Weights of a small GPT-style language model, trained from scratch on English Wikipedia.
Training: a variant of Muon for these matrices, 131M tokens, 8014 steps.
Each number is 128 + 24 x the weight over its row's rms, rounded and kept within 0 to 255. Layers, rows and columns count from 0. The size above them is the row's rms in percent of the matrix's.

# layer 3 attention key, 128x64, rms 0.158, rows 109-127, columns 0-63
size [106 109  99  83 116 114 119 128 118  78 113 114 101 135  91 107 101 130 110]
[[138  98 114 139 124 161 123 159 105 141 100 180 132 136 142 118 108 176 136 162 143 186 134 151 203 134 156 136 143 105 124 100 152 115  79  96 120 135 150 144 126 146 146 123 133 139 131 150 137 169 121 118 131 165 136 126 107 131 112 108 127 136  85 116]
 [175  91 108  97 144 128 157 113 124 100 146  84 142 137 140 101 120  78 122 109 104 139  94 136 100 129 170 146 124 135 124 138 101 110 116 153 162 127 142 121 173 157 119 145 166 157 115 107  84 170 152 158 149 143 124 126 118 142 139 148 109  93 122 100]
 [ 74 109 126 136 139 134 117 111 114 119 101 105 131  65 100 151 151 154 122 127 115  99 103 118 180 104 124  86 112 166 102 127 141 134 100 106 174 133 115 103 110 156  96 128 115 131 144 135 156 136 147 146  98 142  90 157 128 147 151 142 133 109 176 127]
 [139 124 151 145 102 180 122 126 135  90 101 137 108 108 101  95 159  80 143 120 125 101 118 156 105 140 133 154 100 168 140 113 133 139 135 164 152 118 106 123 106 117 149 111 113 196 124 169 116  95  86 142 146 106 106 139 102 147 152 105 110 128 131 156]
 [ 91 109 117 132 107 115 141 128 116 127 130 130 128 138 107 106 101 142 134 143 158  98 150 160 136 104 115 130 170 157  84 163 117 169 124 160 169 144 161 151 165 101 144 122 161 139 148 123 133 176 101  85 157 108 101 129 143 142 107  97 112 137 134  76]
 [126 144 139 139 131 136 159 147 136 104 126 142 127 165  83 116 131 145 162 154 185 137 147 131 155 122 123 132 109 102 121 119 137 126 142 157  86 129 140 101 103 108  68 160 103 126 133 136 147 113 155 129 118 170 125 159 125 134 125  95 186  77  88 119]
 [120  73 130  93 116 149  84 128 164 108 125 158 156 129 133  92 114 101 124 137 141 131 112 137 138 184 149 112 113 147 168 126 141 141 103 120 116 102 153  98 126 158 125 101 144 131 117 154 112  90 165 137 121 103 154  84 125 112 126 136 113 191 140 150]
 [119 135 147 135 106 169 127 163 140 129 126 117 161 147 128 122 114  88 135 101 114 159 133  99 128 112 160 157 124 112 149 119 122 168 134 111 118 153 148 113 148 122 126 112 141 171 127 182 117 161 112 146 120 122 145 100 118 132  78 160 104  60  80 155]
 [133 176 151 134 152 152 160 100 101 118 108 115 141 134 130 169 122  97  86 143 104 168  89 130 148 155 128 171 133 117 124 119 120 136  96 151 147 136 102 117 108 170 105 140 141 146 148 103 159 147 120 132 160 116 163 185 134 140 142 127  76 118 114 124]
 [139  87 108 128 137 106 104 111 125 130  95 155 157 139 152 114  87 178 138 157 138 114 138 141 180 155 158  99 133 140 122 142  85 115  99 173 126 126 134 114 149 161 128 170 166 112 108 124 139 160 161 122 127 117 120 148 129 111 111  83 118 140  97  94]
 [124 110 124 128 123 131 112  70 141 111 158  70 140 138 152 134  81 152 118 116  87 117 123 178 145 134 123 121 123 123 148 152 124  94 110 145 127 114 125 155 124 119 110 133 150  96 127 141 113 109 150 112 139  92 178 157 143  89  88  76 108 126 160 123]
 [100 151 128 115  76 157  99 172 108 119 148 176 108 109 121  89 122 180 149 150 149 136 117 161 162 147 108 134 125 134 108 152 161 190 104 109 136 122 132 104 120 106 163  99 125 124 137 156 110 141 102  96 129 142 135 138 102 138 129 116 149 112  98 131]
 [105 140 126 111 119 141 155 122 169  88 157 140 137 110 110 167  95  86 136 140 145 160 104 135 153 160 107 118  59 123 134 131 127  80 139 152 144  85 130 101 109 148 104 153 110 149 116 125 154 128 172 127 121 115 145 157 143 130 160 119 125 104  96 102]
 [124 102 145 172 126 185 104  95 165 120 159 117 160 112 134 128 126 159 135 122 130 137 158 138 122 129  76 104 168 100 152 123 126 152 118 168  75 163 155 128 121 122 109 124  96 120 146 146 102 144 113 142 128 117  98 121 126 109  84  99 110 163 137 109]
 [159 130 141 118 142  78 173 133  96 157  88 105 126  97 124 147 142  99 114 151 148 118 123  99 115 127 103  78 153 121 126 123  92 145 139 129 129 158  97 127 122 121 132 194 172 110 153 105 129 132 136 131 128 128  90 143 144 132 139 116 100 137  80  88]
 [151  95 113 146 125 123 179 131 130 116 144 101 141 113 145 120  82 104 160 145 115 137 119 165  99 118 137  83 134  97 165  75 174 106 119 123  92 133 110 164 127  78  86 116 131 133 115 160 105 110 162 109 128 115 160 101 122 119 118 120 126 124 149 138]
 [124 127 140  86 118 104 138 135 101 130  72 117 144 159 111 149 162 139 117 130 117  98 140 142 105 181 161  92 131 155 115 152 100 118 131 123 144 141 142 121 120 164 160 142 120 101  83 140 132 118 117  87 120 145 117 135 172 168 144 166 101 147  99  91]
 [ 89 148  85 107 144 128 165 129 116 118 101 155 123  92 104 139 127  65 126 113 167 150 126 116 119 127 120 136 121 114 102 101 130 148  86  78 128  99  96 162 178 122 145 156 164 112 169 142 126 118 127 135 128 131  80 144 132 142 148 129 153 114 118 130]
 [139 114 116  86 100 105 148 100 104  74 138 110  90 131  97  83 133 107  99 126 107  79 125 154 125 159 142 140  94 125 110 145 132 108 132 107 127 120 132 139 100 133 140 129 112 102  70 125 111 111 130 106 130 119 121 140 131 187 157 114 186 132 117 121]]